{"rope_base": 9810.0, "attn_scale": 0.125, "warmup_steps": 200}
Each number is 50 + 15 x the weight over its row's rms, rounded and kept within 0 to 99. Layers, rows and columns count from 0. The size before them is the row's rms in percent of the matrix's.

# layer 3 attention output, 320x320, rms 0.0605, rows 0-40, columns 0-79
105:25 71 36 45 69 53 38 61 48 86 49 58 36 33 57 40 43 73 39 79 69 47 47 65 50 50 45 22 42 41 53 55 31 66 24 37 54 38 64 56 56 59 54 55 30 53 50 42 44 44 33 67 52 64 73 80 41 59 57 28 44 50 59 42 43 34 41 47 52 43 50 35 64 61 37 56 41 54 38 51
095:60 32 36 05 40 54 51 37 22 45 60 28 58 52 41 44 76 53 40 38 38 62 44 71 59 38 38 50 49 64 40 44 62 38 57 34 52 61 40 50 32 68 57 76 78 65 38 46 45 31 94 89 70 51 45 65 56 50 65 65 42 43 53 46 50 51 39 63 48 52 68 43 49 71 26 52 64 38 44 41
103:56 51 54 70 61 51 48 50 65 57 71 64 42 47 45 52 57 72 40 53 28 46 61 68 48 41 56 40 41 58 57 38 48 54 78 55 01 61 39 62 35 43 41 41 68 52 53 52 47 33 49 81 76 38 61 38 53 45 63 57 63 57 76 42 43 74 37 41 34 63 48 58 63 73 92 52 57 57 82 42
095:65 61 51 37 54 58 61 68 49 58 34 49 39 86 38 45 55 66 61 54 62 57 54 41 72 37 54 26 30 33 50 54 55 67 51 24 46 45 66 31 47 49 37 56 34 74 45 36 59 27 49 42 20 55 50 70 58 35 86 24 46 74 69 57 34 64 73 54 37 74 51 64 32 47 36 34 41 35 44 49
103:37 49 03 81 76 55 44 50 74 59 50 45 40 66 37 37 62 30 48 62 56 45 65 66 49 34 41 45 71 69 64 40 79 39 24 49 43 64 22 45 81 75 52 47 55 44 49 58 38 60 70 29 35 55 64 54 84 57 40 64 28 92 69 66 68 53 48 46 55 44 21 77 72 90 42 49 70 64 39 57
102:43 61 43 63 46 36 48 36 33 59 65 70 75 37 53 38 58 56 58 70 47 51 43 48 62 56 28 20 69 52 33 49 71 27 49 51 67 55 57 59 45 54 64 67 75 45 59 59 66 54 53 55 67 29 51 29 53 50 40 87 50 74 45 44 55 42 51 78 43 22 78 41 61 53 49 41 44 49 48 43
096:33 36 64 69 44 24 70 42 51 56 60 57 26 55 58 68 27 12 76 37 69 54 66 54 42 32 74 74 35 32 69 35 60 48 70 58 50 37 50 63 27 55 51 44 26 52 57 58 73 56 54 63 61 54 57 31 24 42 18 69 40 68 42 48 32 78 65 52 42 44 52 40 43 26 71 57 74 49 55 49
096:38 77 62 43 22 52 53 18 66 67 44 47 69 54 57 39 59 56 64 61 39 45 52 36 40 69 59 66 69 53 41 47 53 66 46 41 52 49 65 39 42 22 32 64 63 51 46 46 59 41 41 55 31 49 27 32 57 37 44 63 19 46 69 49 60 55 36 43 46 58 72 46 69 57 36 54 48 53 46 51
124:59 54 53 85 56 40 40 27 37 13 45 49 40 45 18 19 43 40 22 50 30 48 48 54 39 62 38 77 33 70 53 79 57 45 56 58 56 23 55 61 50 28 45 71 54 33 51 50 70 48 63 72 40 30 53 51 15 54 59 48 59 33 49 50 54 36 78 65 48 53 40 32 57 43 49 55 58 52 76 53
097:42 37 75 28 25 78 11 58 35 66 59 62 31 42 56 46 69 47 51 53 06 55 44 18 44 40 59 47 35 53 51 53 62 71 41 54 79 80 56 53 44 58 30 61 43 35 48 45 24 55 67 33 37 27 65 57 54 37 52 40 42 65 43 71 48 56 34 26 40 79 41 51 51 40 70 84 31 70 48 42
095:52 66 20 32 51 31 70 36 60 54 40 48 55 49 33 71 67 50 55 45 35 47 55 41 68 66 37 53 29 35 50 45 33 53 34 63 56 56 41 29 43 67 29 34 54 34 40 65 68 53 67 38 67 66 61 63 58 51 44 73 50 57 64 85 62 43 60 59 59 64 69 43 42 77 60 40 70 39 66 51
101:62 50 57 65 55 47 56 63 50 44 63 48 78 50 34 63 49 61 61 52 49 51 48 32 40 44 30 44 68 51 54 66 46 32 63 67 84 27 48 48 67 53 45 27 20 67 42 75 42 50 41 59 42 69 53 66 84 40 45 48 83 59 48 15 29 69 31 51 51 22 53 59 43 45 49 29 43 21 36 73
106:33 04 49 45 27 46 41 71 69 51 73 54 62 67 42 37 45 38 15 53 46 43 60 63 64 64 59 28 54 41 52 52 53 67 78 53 38 31 59 66 51 30 32 44 80 30 28 39 47 48 93 36 61 65 12 58 51 28 60 31 57 72 25 21 47 45 18 34 68 28 61 63 38 60 46 27 61 32 50 34
111:67 49 31 49 48 35 49 57 50 69 38 26 80 58 25 56 33 50 82 66 60 55 31 63 56 55 45 27 73 54 72 63 56 53 47 41 45 39 67 57 68 45 63 30 37 89 57 48 52 57 69 56 34 38 70 34 46 61 46 43 52 47 17 83 47 45 25 60 22 34 49 82 50 48 58 36 28 22 74 40
096:66 32 51 48 33 52 60 25 61 69 48 22 55 55 39 36 70 43 34 74 60 61 29 32 31 52 15 58 57 65 57 48 57 44 43 49 81 86 14 38 59 67 55 41 44 24 58 30 72 60 53 62 36 54 21 54 43 60 65 24 70 67 34 25 57 45 44 54 45 54 62 30 69 36 51 66 46 54 84 43
105:24 28 53 56 49 42 43 46 68 41 40 45 43 52 37 51 35 63 16 53 71 38 50 45 50 44 54 69 25 64 55 24 45 27 58 45 55 46 57 61 16 52 48 70 55 21 64 59 47 21 50 48 55 58 34 30 51 54 45 70 63 74 41 75 44 57 53 48 52 40 35 59 55 53 53 72 18 32 82 36
104:54 37 40 43 61 47 49 68 50 67 40 75 54 36 65 70 84 25 55 47 58 76 39 37 48 54 37 52 64 68 42 54 54 52 45 57 65 57 63 81 63 38 63 41 81 54 99 61 71 17 31 60 35 39 22 54 54 56 68 51 42 72 66 30 60 65 47 45 49 55 47 64 30 51 54 40 19 51 48 43
090:37 58 42 48 85 69 28 58 49 49 78 65 14 45 33 49 69 42 52 68 50 70 74 45 32 45 37 53 53 45 41 29 61 55 31 62 41 36 54 32 35 55 54 31 29 59 68 20 45 30 50 43 69 66 42 55 81 43 53 78 73 46 33 57 64 49 32 50 24 50 72 51 35 47 57 32 73 50 56 60
090:47 62 49 54 34 45 60 70 58 46 52 28 55 50 58 44 61 47 67 71 29 73 47 28 48 50 54 45 59 30 40 46 30 71 45 59 69 55 49 43 36 16 26 75 31 36 21 42 71 42 43 63 43 32 34 66 57 80 52 63 53 53 36 46 38 19 40 32 58 77 51 79 44 45 57 55 51 58 62 58
088:82 65 50 55 59 43 23 57 59 72 66 61 39 27 53 51 60 44 39 54 54 50 59 47 44 49 48 37 64 49 43 78 63 38 45 53 58 53 53 22 34 58 38 58 51 45 39 36 42 42 64 59 56 32 37 95 27 36 49 45 68 93 53 28 32 72 43 59 63 47 78 43 61 61 34 34 43 60 66 40
095:38 73 63 63 70 41 37 91 50 47 45 51 43 41 58 45 36 67 59 36 51 45 37 40 47 57 81 56 54 60 66 37 43 37 89 61 56 78 49 57 43 38 36 53 45 23 34 59 33 40 23 52 53 23 72 23 47 58 40 27 69 52 54 60 54 47 52 53 70 61 53 55 42 70 66 30 35 48 52 75
101:57 43 47 64 54 56 63 47 57 17 35 48 58 68 27 37 29 57 37 50 52 53 72 45 53 52 65 36 65 41 77 44 32 36 56 63 69 45 24 36 47 29 28 72 53 47 59 49 25 42 56 25 22 25 33 38 67 38 61 67 31 59 31 42 51 62 69 23 45 38 50 59 54 38 68 39 82 56 69 38
095:67 83 45 64 66 53 54 63 33 23 47 45 65 53 57 53 62 46 55 34 74 67 52 50 58 41 75 63 50 62 51 39 52 48 31 73 42 22 27 70 17 27 30 44 18 46 73 62 48 63 35 39 24 10 54 63 61 30 61 57 44 39 72 23 37 78 59 61 57 50 41 38 67 48 64 69 59 62 36 29
096:40 65 54 50 36 30 53 14 70 46 55 39 35 32 52 70 67 52 29 13 39 46 42 62 34 62 34 59 55 25 09 32 53 81 38 40 56 29 54 43 27 30 50 57 54 46 72 62 60 52 35 45 35 33 45 78 49 43 45 28 46 61 66 74 30 48 70 49 60 51 58 47 58 38 32 44 54 56 43 44
110:54 58 48 28 64 50 32 75 59 50 52 44 57 24 48 35 47 36 60 69 50 57 41 41 19 24 72 63 48 56 62 48 39 45 42 65 29 30 42 51 46 44 48 95 85 20 72 40 18 85 44 47 34 42 41 51 64 62 67 56 31 31 53 66 48 89 45 55 69 49 39 14 45 43 20 50 47 57 48 91
096:48 52 51 22 74 44 48 60 39 41 51 30 46 62 53 58 59 18 49 49 54 55 61 66 39 82 58 49 51 23 76 43 88 37 49 55 55 83 49 45 32 47 48 68 80 50 66 28 61 35 61 52 47 52 70 65 40 57 33 44 32 59 45 38 56 73 65 39 52 71 41 39 27 60 43 64 54 36 45 51
096:26 50 55 45 28 41 18 44 42 44 65 27 71 46 55 78 51 38 41 40 54 36 72 49 71 61 54 74 75 66 15 46 30 56 48 41 36 48 49 60 38 41 66 72 35 35 85 56 49 32 37 42 41 40 50 49 25 44 38 97 56 80 41 46 44 67 61 48 34 58 72 35 25 30 53 58 41 43 22 65
092:54 57 54 55 68 20 25 57 49 65 57 49 51 63 54 50 48 31 40 74 55 29 47 57 47 19 49 60 16 29 57 35 53 23 73 52 51 39 37 61 30 50 58 50 44 24 07 55 47 55 60 51 71 40 44 33 56 55 60 64 38 65 44 31 51 55 25 65 56 26 78 47 53 45 55 70 74 40 83 64
087:90 24 56 41 48 77 46 62 38 87 66 62 70 41 38 75 31 58 40 47 23 63 52 58 42 66 41 68 52 57 44 51 78 42 69 63 39 64 50 60 27 64 27 29 65 43 25 51 48 59 58 42 58 56 42 44 62 47 44 56 38 40 57 52 53 28 38 60 48 54 55 48 51 34 46 30 45 39 34 56
103:76 69 38 48 32 14 44 69 57 45 21 41 34 43 37 20 41 61 43 37 48 71 60 65 36 21 94 50 41 49 37 73 52 22 49 41 40 67 68 27 56 35 39 29 50 26 61 39 70 73 74 44 36 36 55 49 69 29 71 58 64 39 51 72 63 46 47 36 37 51 37 55 54 54 64 49 59 63 63 61
104:50 64 47 54 45 66 54 49 41 10 44 32 34 48 32 65 38 78 49 71 64 48 42 42 58 47 34 57 43 38 50 31 65 31 72 44 71 67 66 89 76 47 27 39 58 61 64 46 50 65 50 49 48 58 43 56 35 34 64 56 48 72 57 22 60 33 28 43 45 63 43 72 48 37 40 28 28 49 90 71
101:36 73 63 44 72 50 70 43 50 74 66 67 47 42 65 56 67 37 55 42 64 68 54 72 50 76 29 48 42 48 46 43 33 89 40 41 48 59 46 51 54 70 69 57 71 40 58 51 61 59 31 40 53 78 63 58 47 65 64 45 55 48 72 83 45 39 46 13 63 67 49 72 65 53 38 39 85 80 43 49
098:34 54 34 59 40 47 66 45 24 43 41 79 45 67 58 35 70 60 33 30 57 10 69 49 49 57 44 52 29 43 42 55 55 34 55 67 58 53 26 44 72 62 15 53 37 39 64 34 56 63 52 76 64 82 44 39 40 29 37 41 43 28 57 88 55 59 39 62 48 50 48 39 58 79 42 54 53 43 37 32
097:54 52 59 29 58 60 35 44 39 22 53 25 39 61 64 36 48 47 57 73 53 50 43 50 42 47 27 55 35 26 43 51 68 57 50 48 67 59 53 52 35 51 41 62 09 27 29 56 70 36 25 58 62 62 64 22 35 36 64 61 44 37 58 48 84 47 34 60 52 61 61 63 42 46 53 54 59 47 64 70
098:44 30 65 47 71 11 56 31 55 47 62 48 48 67 76 57 52 56 59 45 36 66 63 32 44 57 49 62 41 43 46 38 58 67 65 49 38 61 32 32 37 37 53 22 32 57 72 42 49 44 90 26 69 56 49 12 62 33 62 45 55 32 24 65 68 40 46 79 32 69 37 55 48 51 66 57 60 63 55 67
092:46 69 44 65 53 45 60 48 62 34 46 57 66 33 59 44 44 49 30 48 26 61 28 42 72 59 50 72 23 34 16 48 66 37 56 54 27 48 49 46 54 53 71 62 78 41 49 55 54 40 44 55 72 90 48 32 60 57 65 38 60 54 62 64 68 58 69 46 83 49 73 67 66 66 41 43 59 43 46 45
103:33 57 62 56 49 46 63 88 36 69 62 72 65 75 34 42 42 56 25 18 57 58 61 43 65 81 29 46 50 45 46 67 44 46 66 59 40 46 74 50 51 53 51 78 24 33 39 73 54 62 46 69 40 46 47 52 53 59 42 00 47 41 31 77 51 43 69 46 49 36 44 55 13 48 69 45 28 49 41 54
099:33 66 66 47 70 66 69 39 44 38 61 46 42 72 37 67 45 54 51 36 21 52 54 39 60 49 53 50 34 30 60 51 27 43 57 49 60 38 51 63 37 62 35 27 63 34 44 56 48 38 53 60 39 33 43 39 54 63 63 58 57 43 56 51 37 52 51 35 65 55 58 19 34 62 45 50 20 66 78 54
106:56 36 37 56 34 40 65 46 65 57 65 30 51 39 44 48 38 24 64 27 55 32 48 51 53 60 54 30 43 46 22 42 35 48 27 60 45 52 47 48 52 36 52 12 56 65 49 37 44 75 54 78 45 47 21 58 46 66 42 66 50 58 63 70 31 56 66 61 69 60 44 73 48 60 32 34 46 63 54 69
096:53 75 46 66 31 38 39 56 61 54 33 25 80 63 58 62 65 38 42 47 54 47 51 78 59 41 44 78 27 61 50 48 68 48 50 35 50 81 55 67 31 50 57 47 61 34 39 42 33 50 43 54 32 50 41 33 53 28 48 64 51 40 38 23 46 52 27 41 52 60 64 28 64 68 64 61 42 31 49 54
111:25 35 66 30 36 32 72 53 45 56 41 46 74 35 41 43 48 28 73 53 47 61 64 77 44 64 34 30 35 44 39 54 35 50 28 54 29 59 55 37 00 57 26 38 34 51 44 20 30 55 32 44 26 56 37 32 66 56 45 45 55 33 43 58 62 65 48 44 51 76 60 56 26 40 71 90 61 65 62 53